config = dict(
    n_kv_head=3,
    head_dim=32,
    d_mlp=384,
    norm_place='pre',
    qk_norm=False,
    parallel_block=True,
    optimizer='cautious_adamw',
    lr_head=0.014,
    final_lr_fraction=0.02,
    batch_tokens=16384,
    doc_mask=True,
    train_tokens=96860000,
)
Each number is 500 + 25 x the weight over its row's rms, rounded and kept within 0 to 999. Layers, rows and columns count from 0. Numbers have three digits each. The size before them is the row's rms in percent of the matrix's.

# up: layer 3 MLP up, 384x96, rms 0.104, rows 242-310, columns 0-95
# down: layer 3 MLP down (transposed), 384x96, rms 0.0546, rows 242-310, columns 0-95
up242 094:459509516500483510513567523486507554537454493491487515491501490504507536482470548486496465498492493493501508441482509487518484470520521497557490525548493486497476488483550511544503486444497456506480483463517526545466510493487506467511527545477474493477501508493495487524484508508528499506
down242 091:558498494508457532511438455481502471489560506504458476503515525470532502506498502482529526531486531521502462533535511550508499499493499475502494468535494537520517472517462510461503507532488535484490524499479465484518492540452529497509471530493481475500474477513504496502506513485462476510
up243 095:510481487517527494550526498488474452479481513483531481482475497535477461551510513479487523544528527502458477548478514481517481505455476495507516480549487521510509470508535490484522546505565490512493521540527510457502484489507475480503519474527528473534498470514516467507528474511480505491
down243 105:548498540503509462517535470539468485488498504481531448497525473476507478457543510501457486477518502578536480484538515500485513470509496502466538502492481481505507466519511533504458514479472500528501468542467474481518473539479486520479488498486515482483528524516524511516506483486482523476
up244 097:488516496462550492501497506463473461489522452503489536498510515503553505525499552514486495515524521517507512453492501471507509533486530513485471502542447455490470498487477490559493498497516467474476497478535478506466503523505438454481472528524529492483499509495506476503529459502502525514
down244 093:500475508508467506473495492483476511503489436525486507528548498515512482457505491494472477511517569480511509487532516539520495520483493526528543477510474484480494481499566515493505486455454481517532533527538510489514558526516474508524474501539487460490490474479484484510515482478468496525
up245 097:506487505473546514469502505491502516506486455510492507532469522518475486507462482481512504528480545491513498506505492505481457452507511520476457536498534540489535480494520545491490521482500448467513494502522500511471501464479503516527570506507515520525501459469530467515534439500511544524
down245 133:515490528455488496517517493481482506496525496536453492481505536494481496460478514474513500510463559492543466499523506547451519484534490503467512501471505480487474455489517496466561473492487535499526503509494467504508471471515529504542507494484481504514479497484530521510538431542513493516
up246 094:491492527477531490509480539467496505535522477475505510528466492506478509532474497465526516521487535501465484491472510469489471465470483535528540531463501551491501507521537485469456518472513436500531508510535501493469512530476499488502522518499531470496526543505535444521520473516501474490
down246 106:514511532515504495503506541466485512554496499474515543530518470546476477543491515488510470500485557447453495478506568452510488499475472501507526499487484509480506539495523491484504532459503484491531489549536496485501506513472496477526487488515489468485467522511508468475505491520496449485
up247 109:474430532529488504541491509517479495504496531537449511530450515498485469518483531501465526513498501451507534525502519518529485431491491516505544501527533547498487520500467528472501502481538496529487466476529516518512516485507491487514529494493468504491471502485490501504531478504465461535
down247 106:511531486509518538434509467528461511496546484531496448502539494490504481490472472509523535519530491547523482508445450443523476526488485486505454534511532474489522484505507479496500468507516474485469500489487456527512491491486488507509487517529517531499519525527511514535503501532475477482
up248 101:493505519495441504480493504501543538511475540483498549554450499524524542493485514475493509496500540455484495511466474482502474475488468533477456460503538491501456496514500489500520499524491511515470517461529499483516513494528522514532516449476509550499507475485522457490506476512505505541
down248 122:448443567484454500494445515546543492510487532497502547480520510499486513498495505508504506475490502444540500494530480512515493499484496533512551473498489482520547500504504509488472505519505441515467490479498509515445521507513508510513519447528478499487483475501477495529500523518518503475
up249 020:530483493520531539493495493511488531499435471498526485479482524506517526493483489489524436482500469502491522480439531549528527507510447523502512496511547480513509481487509483516505531500504470505523504554495526479498494550524517458491484461510537511518517545511480510551485501495512472514
down249 008:490492496534474520557510533516482533494556509544472522489556496515508469535529525512502516532500501489490478496556460524507462492495542516484516535466457518501548482492495487537516506521529477526488477494518471496534507478549485504484512543495503502509495477483521491533503525540535490505
up250 123:481474532465462526513466537510526504496459468489506504490516477518458522508488530488495496535512546461479480502495517478513444463491537524514482477521524496486516479531494489490530545519500479529461508476489537476476455515510496510492489479526487495554492548498499473512540510506483548545
down250 113:502506492436511499522491519531490472486479478513502500473525476543545524489489483514539474521484507531540515434518492537451501522488481507527545454483513480469522517518491463539472480543483475509489518477449502527502520506472506542491478475506486530499527494509507468504527512481512495461
up251 090:511531484468518529497451494449497502514499515486492508526508496497505506510493514488478506509531512495489532466482463492490521516548488491523508501518460464483541501453539475541489482459522512498498517491548488528436540511448497474500503542534554497477526458458515463495511506506491487497
down251 095:501499507519495525476516470463469512465458457525487502498521486535512528459461489487501469509509494512500512503488554518516525497521518551496510515461481492501494520528507523514527524504493486508533501474484497457494505532505514499455462511475463495447503476483506595502519550494481469509
up252 110:500482518478527517521461486452468497510500467504459535460517473494514481541471544506493468529494498495492503487497494490497475489515526537523470509536472522500528468479522502546498548458515454497508501495515486486467517539504508469500544550508518507480512478499544461509543447517509522513
down252 097:514483485509474515496478485484505510491519492516490526503538507502485494439487508475498519493493538448465488499427537485528468467508492484529485454472518498498506514505486508517564536497472514482510479488497465498501507495544480541576545524518493551523489502490459518494488503491475488514
up253 097:511492554509487506506493492483478462489422529477494563518498535492495518516505457474492536535495507478508500498480468501512483435433516500520471469479502547512489478515504472521497537511503492508503556495499518515512551520491497514491498463533497511504517519491536495471516501518471467493
down253 050:514535486527498471454506499485534507472576442492508483498488515483540460474546492494503518504518494502454491543475533502507491514553513461483476507477539483492510502501496519496507494515508523501479465473544495482514487517506490473532486528481478477484527524498515475526517462528521473562
up254 112:463503496485490462560508531463503479556481461493519533476502517507549524547515502437508522538500547511474515465473494471502482471502505536487489483521474494494499494468528484527506484466517449500485472512520527506477510480511513487488491486472500480524493499469455476503509515477526550518
down254 097:495535505500500428520476538468507513442492501503536490482470508523508506475514492500513522480512529486453503470498478505551490494493505516505527517475476502495507495502530453559471500526516500456475474509543505498532523468529513471555487529468471482502494493503484513460452538478507517511
up255 044:499446490505480507515471532474485497542524510513479528510498482529479494482480524481465501490487482532502474500492462513510485500454486489525443533519505473478501499531484495509538499483529501448520484536483520447479523497506503517463459535551490554515528440465519493497498506493525462495
down255 026:494546514493494497485529470550492542462531490475500491497483500451485496509508480547526460517490517459483528490493525471502495496506525511483577482506482517507496517484521505470478471543485495562456505471494500516508479492493510478538499482463469449473503530514478515532492508526482545487
up256 088:481521543513504531497482523470470489491514465566467534499505520467514524514504488489509492485497503477471505450475480533518497471515530546505511500499542507492500503508520545511451474475508478451500466483536478519480512515454432486525497523515533535499462496526484514501487464478525489488
down256 079:519459536498482505460475452508481488485496523458530514497501484499495474515527514515510550475482437475513492494505452546505524508478518536543470561537484498538524469502505525499516501553464491479501495493504472461486500535509485514510505471494524469503458518473513521511492527527487487471
up257 102:498484515481484525552499492496522490505495497473492504479506495543488553538470528473481518508521548453467491503459517461527480459511503555499478516518524478479455533492486483531533495493509468511489498506504515487517501493487461556510507497514477537547497535495471451540531496480503488533
down257 099:529497516515475528504480498527459477495468511476502539454517485516454533520505517495502500519496550456492492477485527538518513492503529507493507518484496523471455488495498501487561468501494479550469502467489542509553471459491533511544496526515443479513502513519463482497513495464477472494
up258 104:497455480557518467537464498511546514495457507492484542467504489505519469502502501465490532467518536508504526511489508457499500491485491522503458467514567498515488470469491502515536493442516514474514503540525518521493507476518503485536477481492490493538515465479511447494515482497454516520
down258 095:482487487497472521526494494531525498502510504431519515545491433452454501475503491489502464468482489517494516524506508506502502522465523498470487514495437464473551521498489536516481527517489505501466495520490512510499482495479505490486525532543546497496514512488481567448487529517494520492
up259 104:488484497490502507532533541481542533481483506506501496501504493534474507506474524479505498503494554489460496480441524462533492478435508544527497521506507508467512474503477470528523520471542471466492515503527539476479475494464461516513534493515527517490534447479503479527511494508491537538
down259 114:512500454507540474511518510520544481513523524484542485528509506480513491468506493491486445491454556486505492489452538451548500521471496523536496499513537493502552493541498492537481515452543470501475507492538460474470467488475497520482511492497519499462498496506510502530494492516481517481
up260 096:463484504490467513494511521477512500530489497479500509502495523520530521533492516477493494525534529484448531480467453488517460480487534557485509484484501520481459505496480482550502521522544467459452458502558473502487521548485472488525500495501507528506489478477508465489533507527500520545
down260 091:486512482500502489519529502531490473564497513503500495528489513480515509472503486504517489481508550446471486495437536456495505494482516501495502475487488491454464521513487520580516563459506465521483490484544480502511484493501513505516523520476476530507502508528499443472488499525495475532
up261 113:514478520516499525502485497438521528510491523467521481533531505501526507497446499480482531483470523458488526521458501483551491442498516505501480433497504521526516507547498479489505489503523477525496479499532546516487526457500490489521493532473480499530461511498532490542525473469507469521
down261 099:522533537529496515499472477465490545487502509530463498467472497496535465457468460532498491486487491495522556493461490486507545508554517481505476466495486476475560517562498480475475454504492478524529552500514513484508504475521522479513506510510493485522521493495457493499510519494474489516
up262 093:474485510529523488524536487446469440518535507491477496481496536480466502504491511468544505474527493461470480524494481503505497506508465492527516457503520549461526428505573518472479500490506458485531501486493498516515523506463473476524517520480501531519517497490482494518492511526510482478
down262 104:515492474516502484485498517540497526560500508532503506494475504550488500441529492539490523472512532486468526493498505533486499516497516485457491517523465504513494558509444454517550460512492520549482481514500491473476486463524526534463501490482527512510457467484484491485479506493477520476
up263 106:505515528487503523520530524431461459500490484489490496538482495488481541548483516526521489556466527506478488457484512478512478480460470507503498509536464494493516458476529503505447506459522481493463515480540481471489478534480493508498546506507512527481526448518525486504506525486511507493
down263 094:523518474492514493513497494514504468470494537497495463481475529509479514521491468497536496494485553529472504475460512472501488536458495512531537458560481502505509460496515490499529514538520514513477507464503514451499513483489509554496494551493498483535478496477528525450470529460478501457
up264 112:452521519457489515479485540516469539504503483485493492504501449545510554496450512481490466535512513492501505470489476496515485521514492511495453536473468509476459498508503490568505482536486515494502455477517512534488517523529477503487500509481523542482507478515527475494554477501503529543
down264 100:546486480540446472499524442488511471499487527479538519537494497538461502460502488502477501460494566516460498492489547463507506515510527494474534469525515474483515447482492516474476515468507498523491520498505465462507470522494499512538506514513498541546499522489514509474485497527498501487
up265 123:479527526535471537560462521486498470530492550522484481545489489494455536517492472515490502528492548462469484511490503478526507435487529493516493518522488486540464503487522469502526462472497520505515495492513501454501464483469497540499508546478495492523501521490479491547483502510500506530
down265 106:530498506473551527521516521433480501456504478508526444498492494496495473512541506461539539507511507436463504519527510532494464492463532499477517534489479498522473527467505483501476509515478511548552492488502516493530487499523498481497506481504512480456465494547489523515519485472498508515
up266 116:485515473482518478563494515507449469536513457556479479490473469544527495531480523471496488516492509492457515486496471508524488486470477515501503518489500569523486485485526481513486481487548480477480483473515539534496514496506450517484506507515529499464530507487527503534538509538463497508
down266 098:519546491501508416528527527518490475541489482549500455477483437498526490504476501491480527483478523465456459526472503453521509476504484495490486519502476510483500520476528488525575494467482507516511538515488516523520475482518517512492516534489514529517519505518479502510488499497476479482
up267 085:493495465452528524465471480525497504544506507483493478518525482501484553500468493543532495496483513463468492489489462458498458532482431511539477502517521498498507490460512462533465532503488511485497501475503511529474489530519504498499504501554538479466524490528530487487518523537500525533
down267 109:554534480485501495516494447481506522514496520526517502487502515484523502476507493528516489486487473542518491489548496461488519501530531530487456448505489489475477497515528516514474544441486539494461479503528484543490501499513510503479431517490493504501522510508524520529489539456451485470
up268 091:489504498494501459484482507462512495525505504518453547484489468529528478515497509460500539542495530513475577462504474525525504469525534524515524457516498514479514488472546477484478494487506461494498486482532472517474518520482505485487515530522540483520537472457466458521505475500526505503
down268 117:542500510476487525501541471489489495522505493473490554485485503542481492490499487525496525495508521454543519469533515482467502502501482502502518549504491506514491546500446505460497511542514505521513490485459502495466508514489504447456511497486489459471517464445537558518494546486521485509
up269 116:492471469514531524536493520495551483497456531496517482527519478492497532520521503476490481500533523495476477467485555483498459493468454497526477498513473490473480527440514445504540509496509473503468527527490566497483519465513471513510506490536505466488463534501499476498517500522487529501
down269 099:489534472540485510503535506502471516494521506493525489540482508463522478457461469520472474493495530465478504493503503501486497496556531486457508537486448441473464498496483542516478511499539517512493467521509476511504522512503528467533552505468502485521540454508532515475481507518466508503
up270 112:420479496479486503486498528477506519474489483511483510482518474518487516522494540491505493535493497494483559472498450479541469497509480536540473483476478490467494469491509526541499517514494497513508497448544516503516539545465472493500489474524495555483518473489518466507521469541488475502
down270 107:481520506527492485499513495503485502468505508514498503520509471494524506501475496515493526506503512499489534520454528461485489439455489540544517464451477467498531511528473511494456509487467477512523499510579503502473518511513501505565493459518526509476526464504530443513526494515501488535
up271 103:497508505504485479533457515505468451499465502514496513486465543546480496538500504478544503504516534485492467487483532488523460493515548515509477506528484552505495499465545465465505537483496466429464468471481517478501509480463506496527521490509529472503550493491498499520491503484505535503
down271 105:504518531502510486531476506522511522477501507501503477512450495518426472477490476503499486445521523469451506500528497478529533517464504477515515527524501523506492538479484482502515532495505485472518483499532494521516494486498503537547477434507507524468509511516511539483416526491528500488
up272 094:491452484498468494501507519488481513512508488502531545516472533511498512522486502474477505505509551465466496502444490469531461506456490547535462492472541523487473478494477494537510522503556470468468495494566530511496514512504492512529525517494500528493502474488499453468536484522517485519
down272 069:494492462492504508534490497502486486524508503498494540504485522523515514472514494506510482498500554446463486524415500441500478501490504513532478464476532522501485510519482494558511531499510485491480481472553515472521486486508504514545517508495490506505489516510480418480514503507475453527
up273 085:467540470494454520489519512479495498504522547513519568522469510515474513522480539530537489508533517489503512467458489495534512528484515492497456491519470449464461500513490496527529496473498481506523535516497483459526502541490509492485514519523499538475542494488495472500472480519461547521
down273 071:557479532512536501488471470552510493470480483499493455504535515488533541413542490455501503458477490501500475502550533519484523508479512524512537470482530517535497486496511484471521494512506510513508495503498511512476482467496482489530531488495499464494481518543512489486493477508515443508
up274 084:519476443498538461512555491469479459489496471509489507476506472514524510507519532467569490496526509500503472493512489488495501489489543529485478499549518496498454479479531500491495488464512434515461550478535486501499484517519479512519502540552490540495504511476476482482475506511487511508
down274 068:514530511489454495485475463557506531489524488474488511518511497577441510473492480510530511450477499472523500512507499511514513510499467445488505480507478509500520527483496495523536493505463521507541463474462509491498523463469504467467499494487519507551548493501518508481509492469495544524
up275 074:496490524493475491501519532475495499522485496493484507509493529527497491524471504472519505533520539481458509493459476468551453477467505555499458500504515537458457508513484485547509524500531457502482474505527522510499504544467462528514528522518494527495541477501509439513519490526503514545
down275 102:476483485500498496510494515504501491543473507509516495515498519509489511505470495489529491514510538452456509501428521447530467489482497528513459474496501535456486490504494494568510516486519464488490473482546525503509511516483459503573515524511488524504505498500500427496509488523500475539
up276 101:435499533518517491485490501476523493499538486521493500506533505478506524514492486494479456501478504450485520467497483481492448509464504534532510518511524551489491464439505507547459515526500492465516536460513488491547536516490473517511475521489528525501510519522492471477498496554544509487
down276 072:436485508485512496511490508539471511489524563458485507472491546446491540504501547512501493473505485467470491490518531508495507519527491482519479538534480519482494483528485512482532500495504483531477515470465515482532504471477503510534492559511489521509510482501440537478493457539480496501
up277 102:493471510515503488512528504529503498497482534473480490480447490482483477500501523510467487525558512504475483536467518451493503446486515506532498509510510508526453492507509517471533526526564512516510466529533533471510486499529499462520527472470539505494461492504562467523518461519483498504
down277 078:559517513508507528510498518503518508469522490519529494537533465460485535487492479475505502483478526547509513449532534520486526502524500506478520465448514496487533504485457487508492455448454489532510515491490500517483511478462499530466509510474497487504498548509482492470523550490453533499
up278 106:494474490498469506499521527492562509534493536493502514522481478487507547535510546460468506494554501459483508501457500490525493482479495527529533471492512493474487538502510520483528490456550488517499451538511478492459500475516502491506514514500516460488456474467450480494496506523512510549
down278 086:516554530498496495454519487516488479519522566488494491506490503514545557526520482500500501465488504491513510528521452488484522498522545458457504447452501501530483506512504492491530490470448471522493460519532474480525487543473498558468478509503519496484516499502498514485490485490497498469
up279 096:502510526478508497489503482502466513489445522496485505488460467512483539533491465499449541530528512465516475518487473472511510471493441518511468499529537529501478476505548476530504514500500488491510477514515500481537481531465477517470478502510526491479460527506538500503528473579512497519
down279 108:477513540494483502466545501495524479462498484456515495540500493469523487504495477507469504499494492538501497511535504459494479491506530489548498473492509524481487546529479544548472481512527528508469505519528499526429498495521530477466474496448460483517510521509497564521502479466503506499
up280 100:475445481507489477492475525473493474520514447540479526477517503496537481536504478474502487494556529467471520511504494502512492482512506522522504490473542529541511479519541524513505501499511457490517498548523480481473483497494454459499516532512528469483476517462498485516474447533539523528
down280 089:531518522509461558472525488493474480539548511446510497490502470480512502517514489523464504509490466475490498509556500519515518518568491488511504508482505516513484479504542543509532463480536483503490517483464447505476471514553516473474505520503483515544459463513488489499494508489476520499
up281 113:499496518456492519540524495482535557493475507517496476482503513488474508531499509480476475492479509489478474528468551440502452430477510507515483530524521484509520488511493454514491518539538500497513500471516487480522469469468460562505474516510500519474494512514490484520523513541531520508
down281 120:533539485497516502536520498489454483492500544519490472520485476475497468519524493469481533470461489461483494523516537472490477456471490468514507500500523506545496495527478501495482527501507501529531480488532467488549463485547491501474473533504529497523501553484485491521460534487515561528
up282 103:508443505510544468521494520502535445506511508472491465494492523521486502516479498489525531501553528509471514530486498509501514446474482507513505452497529576560478501515528513500516502475548497505498464526515481487493518468494504500473470472502478502497470516452481482526545490505498508527
down282 089:510500462495476535515488497526551521473510471478519505502474437474508527476470515538516462466489557513518460519530510506479507505539487472492471497476507473501464496555473497492526538508504513512488480520495553514511484485477498527547532522495527502508454502515463455500513484491518534491
up283 115:483458513502500494562502544476487496531491482496509503504471504524502483542475521484515519516519533474472466530477494481545456492482500559550490490512483506518467510471485499496498550504555484448459492491507537463479513519492467481529511479490537486468500475478514454480515482515494504518
down283 115:491497445517522504514505525503483528536486513500524474495487523499479502517479470453537502518540538455518512503467525497511453475491476503505463484493533506489529507489476522557507561546526472490497469457514538463523488519494474482535538466497499519492505495477478455466514519498487500530
up284 117:485478523500495503533518521457524478493466505492492455498515522474466501526490505488496487490480503458475451531437525452521437446469494510538467514505542520529477484529512499502495521523531503502512521486510511488530495491480452517508488504505519496493474528527514473491529480548555507514
down284 133:537479456485504506530452504498512534482520505488482517511499553434517478493531467461536485478546508467476504525510513525519493529508496427509451481506487513491509437552485501513551510493509484525470494468526525496521502511514513491545489508483480514512507502469493492519495521480508504502
up285 102:448464505489491505467508506469502516517494470515466485494523498519534485496475525491496514521478514510507563430470479490536464506459543500524518493508494533516536512485483457530510475520502481468497494469537512464486538524479508495501498508492519527502522499480487468508517455486492562555
down285 090:459485517524517499490526498461500533491522511531475512461483509432496476474528535499505495518528543472525508493523527531513512470496538475529515499513510522517482516520509464509501451493499534506461463532502521477493487508452445483523504490486503475488539509435474498521530495464516517527
up286 090:498478520514505527551507517520493501523546541498511489517511549481517477512491481504501503446478480470477475502481514452525507505501482514565485492518528470563449519508490510501466510500504469453473537482493512518478535489495464499530469557505465524492524500501490481489489481523521460489
down286 102:497489482530538460457489469513490498506501447490499540470499474506501484482524563551516510534484541460528514500539490514469492487537506496453517500503506520478532539513520473479491463502475490510504475561511519507507483531517522505478524463461521474471488494453513517498532504479506516481
up287 108:495494521483538543510533517476528504511443506481507477517501477500479506528470485500501503527470512461507470499470515488500494486466462524505463496502552560506473479538481509533505495504481442474501502504498474468522471493517445535508514515544524530495480489518513504488506456528562514525
down287 101:439519496475493515469537475488485520455519510468482485492439477509502513492494464496514523504510488502501544484531495482481482524459488513554487502470469522510517533548507522527523507461488455533507480567491515512474517512522518473475506525454524527502505481483480542482506509508508518467
up288 115:505480501472524497543517523441490504477493494494515500533499506524502526560475558464512514555501524487484482488445481466536453486491465506539473459506491497463530469524500462486489538513531470500484490480535520495490534523523484519518541481487536480485519503499506480498519485471491515503
down288 118:472511492461497473532480500492518509479508514473501480506518501486502532507464545451529497516498533470500510508456471465511477503501480541542472463519540486459536516504509501482486515523529479482499517413504501464498501530537520520535530487485542478515494495521489504462550478471500502516
up289 110:470508514464516506513511513468473460543491443495533507511488520461522509523498509501471518532477503474478546488470466492503479511473494503515529534518473509483561480524518536515456478478517506550507506496545452524517522519480460482489503518515500491523485463548489490487510514535515449487
down289 111:450440497508512456518537491536468466504490530492530511495493486470476511519503502495441475515499483524491498517456541523469470503499507507473483515501468521472476516496505480516498546545510498519505534479467447471494491508531535531499512465496526547485519482511481546492504496490543510534
up290 093:490515537531499466496522559493471489519530507504508498527449482520519510534512487474472509507536517494461570442494471513553532511478480503493465470440481507457439483507502494502497480489524521509487519524509506483485511477506505466484538493468522487506505483507540500490493515519467517498
down290 079:563497511510528517511434503516499539530503515531488493465497485510464499473475493493494467492452499474492444532505540495468520466514456484513511502557511465521499488537500515504501535515489513546524478508460526510493459494500514491515464541508457518532494516475482540489513471502506496506
up291 103:486514489514443513512461478461512476493510501534478527528499513472486528523494504527521503516537493466478546495450471485531487477486497524524519506538521491510488511461489529498488532506517466492496458478530477474497450540465467486500513492522494506528514441470454480501491526502518544541
down291 064:496517524501506523479513479505501537492494542516516484483479495506520492496504500482526538457519491501477468518478451485508482485449544454524572449498515453531484549500473477475536491522504496510483483483488524482498478525507488461522510489512467491523496514527514498484500477557476562505
up292 120:488515504520475523523518499465481527543480502530475539528461484517514522520480550502507484493506550473504480491478512495550524427475466504496502485546470494460491450515496472515515467449522523528521516492527509497504478494482504528533517499466504520478472471502515495481520503535506541531
down292 141:465529498545526531543533522481481544502509493500563528541510526475490503491518492506536465489501502488482478498499473464521505480453507482506545533482470507487493528502516529497458523464478473506475543472467480531484507499543461509498483503524515461470495484512484479484486466521469460488
up293 025:500500517535467513547455537491509510501538534464499535543510511483483501513496483496491494479521462506502525480520488511465459507489480528484478517509470487524478446552509448475489472508544495475484492465480514496486435487526498514521522471491488521450514472473504506465504469545482495498
down293 009:507482514455510454496509459576502499512438466469494457492496482501495478475491492464502479509490496494510547469459507499505473492498508475583471464494515505475477513483479464476510523483489531515488453496468466499502468505469495493497483508513529502523529493508487516455479512470505482517
up294 097:493435505496508493517525529496486470482500519504485474474486489539506461541498499503495534522521541502451512540502501503522485467463462538495516492526493603539479479475530505492485538510552484466465498540500517498492494500490459519496523484484520503503502524486480489520517472498484497503
down294 075:491521499471543483516503464516514493517531520507493437501547473500497512501469482499486475504465506604490508518491516448465528501500500498491499490512479534506506505469511545518538494512480504544507494469436503460510472498484499529509520524529495489515499512473502491540521486477474519472
up295 103:493502473461542496527537492487542511476490479523482476478547507522538491522479528482502448512469540496494473493489515473487496508483491526519482467537459501506523489482472487507495535489513440475477547445477515507496452529495458518495495542508476526519556516477505491533500517505515490502
down295 115:490484493523443490444517491543493527525513477479527509481490515481507466479556488512473557515487446501511485481499489486511557520524501502511538527502526459551506495507467531463468505516473494532517477512479493489523499481505546487477479470524502511494484533502470515469485532498485544505
up296 098:465487518485482511497481522466495499536504516519530526522483513522540497524489506484509495505536532464458521471449494476532467492484513553517478495494533531468464483505487489549523498512533460484465469481569515500480525524499465490532524510505532535481512487488490456474525484528493506531
down296 065:465490477494499527506482498549476496540514498532506495506505509501514490482497498512486473498494547411498498494477526461476503479469510500511482503520500516497493501508482501583517519513479476499464492477562492499486523510495498478543528527507497503483496542510508433464504501531463471547
up297 100:490466511500517524492484522441510458499523454482472505469540501515541511521512480464498517481488491519471501492484453520496450486469543538502537530506492543511500459479513498568470502471526489499543477502510529512502520527468487488478494542502526504489521508465500466502548480513493491522
down297 105:457493516572494452495463498454535508479517534484523478474489461502537526536517504502544444491516507477467508459508511542492479487512501525475524553532480482512483524508508469518492507492510493478510514476521530509501502458515485508472495496493519454486514474488487460522558506481500511506
up298 108:484503495462526523501466508470497499572527456527480503470500481514495494515472482532514466504490512483470500463494503490510443516499502517517502510519513539528460488470548503561485503447504478510462458498513524508483460509493497538478523513549537486488500538491505483492510500516516552518
down298 100:470525507477514471531485467479490501494506497525490506477460505488518501503479484538547471487472492498492503484520491472451465514504563505506490498484490473520478450524541536500531487474421542527469492479531503543483480483533495542521500555512510522507503518496519531493516464521496493508
up299 090:489494523504523547505493547439513479504484529511465452496496485501449539529499500475474514537482508479458492511468470532515480472477522548508514474482488525483489508504534472522527471474476537499482472516514514493470495458469506502496507489523482533509440511488497485503538495460551504498
down299 116:535545521457531539525482527481517511485516506511525497494483501483458511477497515508472556492472470476499497485489456595524522458514535509526546499499489481510507511502527486504484478502474543517523487514489531489505524494511514504467501516481484509481447493446493508474509465472490525489
up300 096:470499519476487490496521497453520487513495492517457494481452465533517524516516546507469522532503497487491561505482509505532474528508489538511477479515496541479487535470516516517479550547515507428444455503494470526495504510473511518485513505503533511466479483464507485491473470507519485493
down300 093:514524509473471516506527517493543530499505529513495522519500487534503529542461494477503489513505467503521503494516436461494526507537493511530525511491519517475513528478472487506457478517501528522435530519456513471526493510515541484479499479517555477468473495464508501533484455462461481498
up301 094:504463468472525515588498475497479503532466520508472497508494481495476494487509488542495501478511515483519469494475495419512455456503481502529489529500490484498534446493545483520506481533517497517497498515536510498507502504496498489505463521523534518500485501517508468499533507521502579509
down301 091:489584503498468481476501491517510500460511472516501518511528508477517509502534510502465517483500472529513495448512532535512537536500506514478497479486496494515511505513422484495455518481529493451494502491434526491519515486544516499511506489497498461534493494529479524470476539461496490480
up302 105:485448520470516492490476539499521474532533484510523509499484521537500490559497548457489517510498523482447511473485532501516452505486528565521510509521480522496501523478501466511501549496530476445467482497514509493517534508500463480512495504489532489475512468494500466497545460524485485506
down302 108:489465456475522492513512486530482484531519506505541476518495520498463496516495521490521508499480552456481500506468569487534449497463477527515476497465488510494522510501490530534519516459518467476489508483532531511511523490516488502568532499490485529487534504500463467471502496521472450481
up303 101:491447486491470518508530511465504483513515457466489504479540486518535493495478533457527524529524494526490569472482482511504455484480515546487531507490481520499490505476519491519472496495518464481470441510524492491494547563455485488485474495527532502491503496448529489495517486498508511510
down303 090:444525513497497499487527493516474522484504480512527531454497472479476519530505502480476521513517469501497517460490463501500471477503482542476518584478550525561529558477505503482485497510491472518465496463511506507492496503480483513509511469504518513470528510458506526511526486464490547506
up304 072:464486479506464488489523458479485532520521510517515548529515524452486460486521522503519475503506509504515517507514538483511479489502477495480440509502500530442503485513482489540502519500535424486456509486499509449494488522483469496513531520531525514480552465512541501466507516510488488523
down304 061:584539477485525503519513532520521474468495496452530470473493486486497521475529508518477508490493471484516477489459478484487513518486506515509558477480499442547496518512493509474517500498477557544497498531476509501521479466524519517493486472467467499532461512473472540516489499482505516496
up305 118:510458526508486548526532510491490529466481552530470543530502487524498554518490513474495484508498519475463498499460505461520477455450513529512480506533497499454499474489496508489532531485510510512442519494533508488517489444491479499494540501507541484484500484490526485527516466516464517522
down305 113:541474521477516504511560498539513514487436498500460484527522497524512518475536511520528460466475491490487518526442529492528505481481523537511492515503499486552547501506453477517521484498490490509457468499522452473514467512468519494510481489517532520522528504511482483516478488504452487485
up306 102:507502475514487513547503486489497508552484468513459534484510478526529485551506492494495487512546564514496535531486478494498514507494491580529521438487506490529472526465505527481474492489549470466458492503478493493473480518496494501488487511503540479479510492480491461516499487503514455481
down306 111:505496479493462504506527453509483514469484518482524542508493490463471503477477488537435476489496523513516524494489536451461527530504524496463557569492497493493500548539476490485525497549507543502484486519469508488485508501522518505508517506520497505499541480434510517495495493510475487492
up307 085:447473506495468510507502533472505525508506484508497504497487512506513509526475517477513491520542531485448527481445505454555476495463521562497494507522505513499460501516467467559520514519505455483468473492536508510518516511476462507516505515500511506488525487492490434523537476519478515523
down307 082:483493475521507493500508511520515526528472517503521494517479503511513508485486494503524509495511572420479495521436539454511494498496501502504504489473476513487475496526485483574511534483482465520503495483548491507510502496490479478553511517510500500500490474527474437485500483524460457536
up308 114:474522514474501528481492553495468506537513474486508471509497475506473517534446473544504532563495493478485494514456426475508482507462487520523483518477513511518479514506496505530495512501520500467499461461537488507491478531511476517504491517519548496490526496516513455468515476511547523529
down308 100:489492509491540540493481509490488518544510500487444482448456473459533531491513480497544506498531476492525506517477478477497512496498509551466491490439471479510530549540520537507505487476489521490493478495503518496489516512552499495512461505515497529489534500502517443479515535477483535472
up309 120:448497488457487483484517531485483536480506458519499506481499491533516510520474534451487489555480486483493536501502435481524482509508507527519485501487489506482502464502503515539489477534508506498509508472552503512508539533504459468506494471521477553498544481509527468489543473519490452528
down309 121:468497483487498485496571482503496517468500498497479541493502555514510508529499528513511550502456488516567502501493504464517491462446535494495519523480477465501510517531487479469486497458468446479534522520528488486479519507480475471502502487524518476504493454500518480494522512529548492529
up310 097:491502522460465514459489525501550498500435492533517490528514504493521528504484478496475480540488527466489480504477483510496462525503485505492424522433504505479485510491487453540495500507480523510505492478476506452489482524511482523506502475463523504488538496514504498512511525538537548540
down310 094:505452523545514485477511464490493519486552515459483510483503504536436479493486504492485480499507513498511534515536482489521521511514512494467550493519492499524477527524471543491519491486540481493501492517488483510539471473463523450513477457489501483489520519527478572521514521509505525445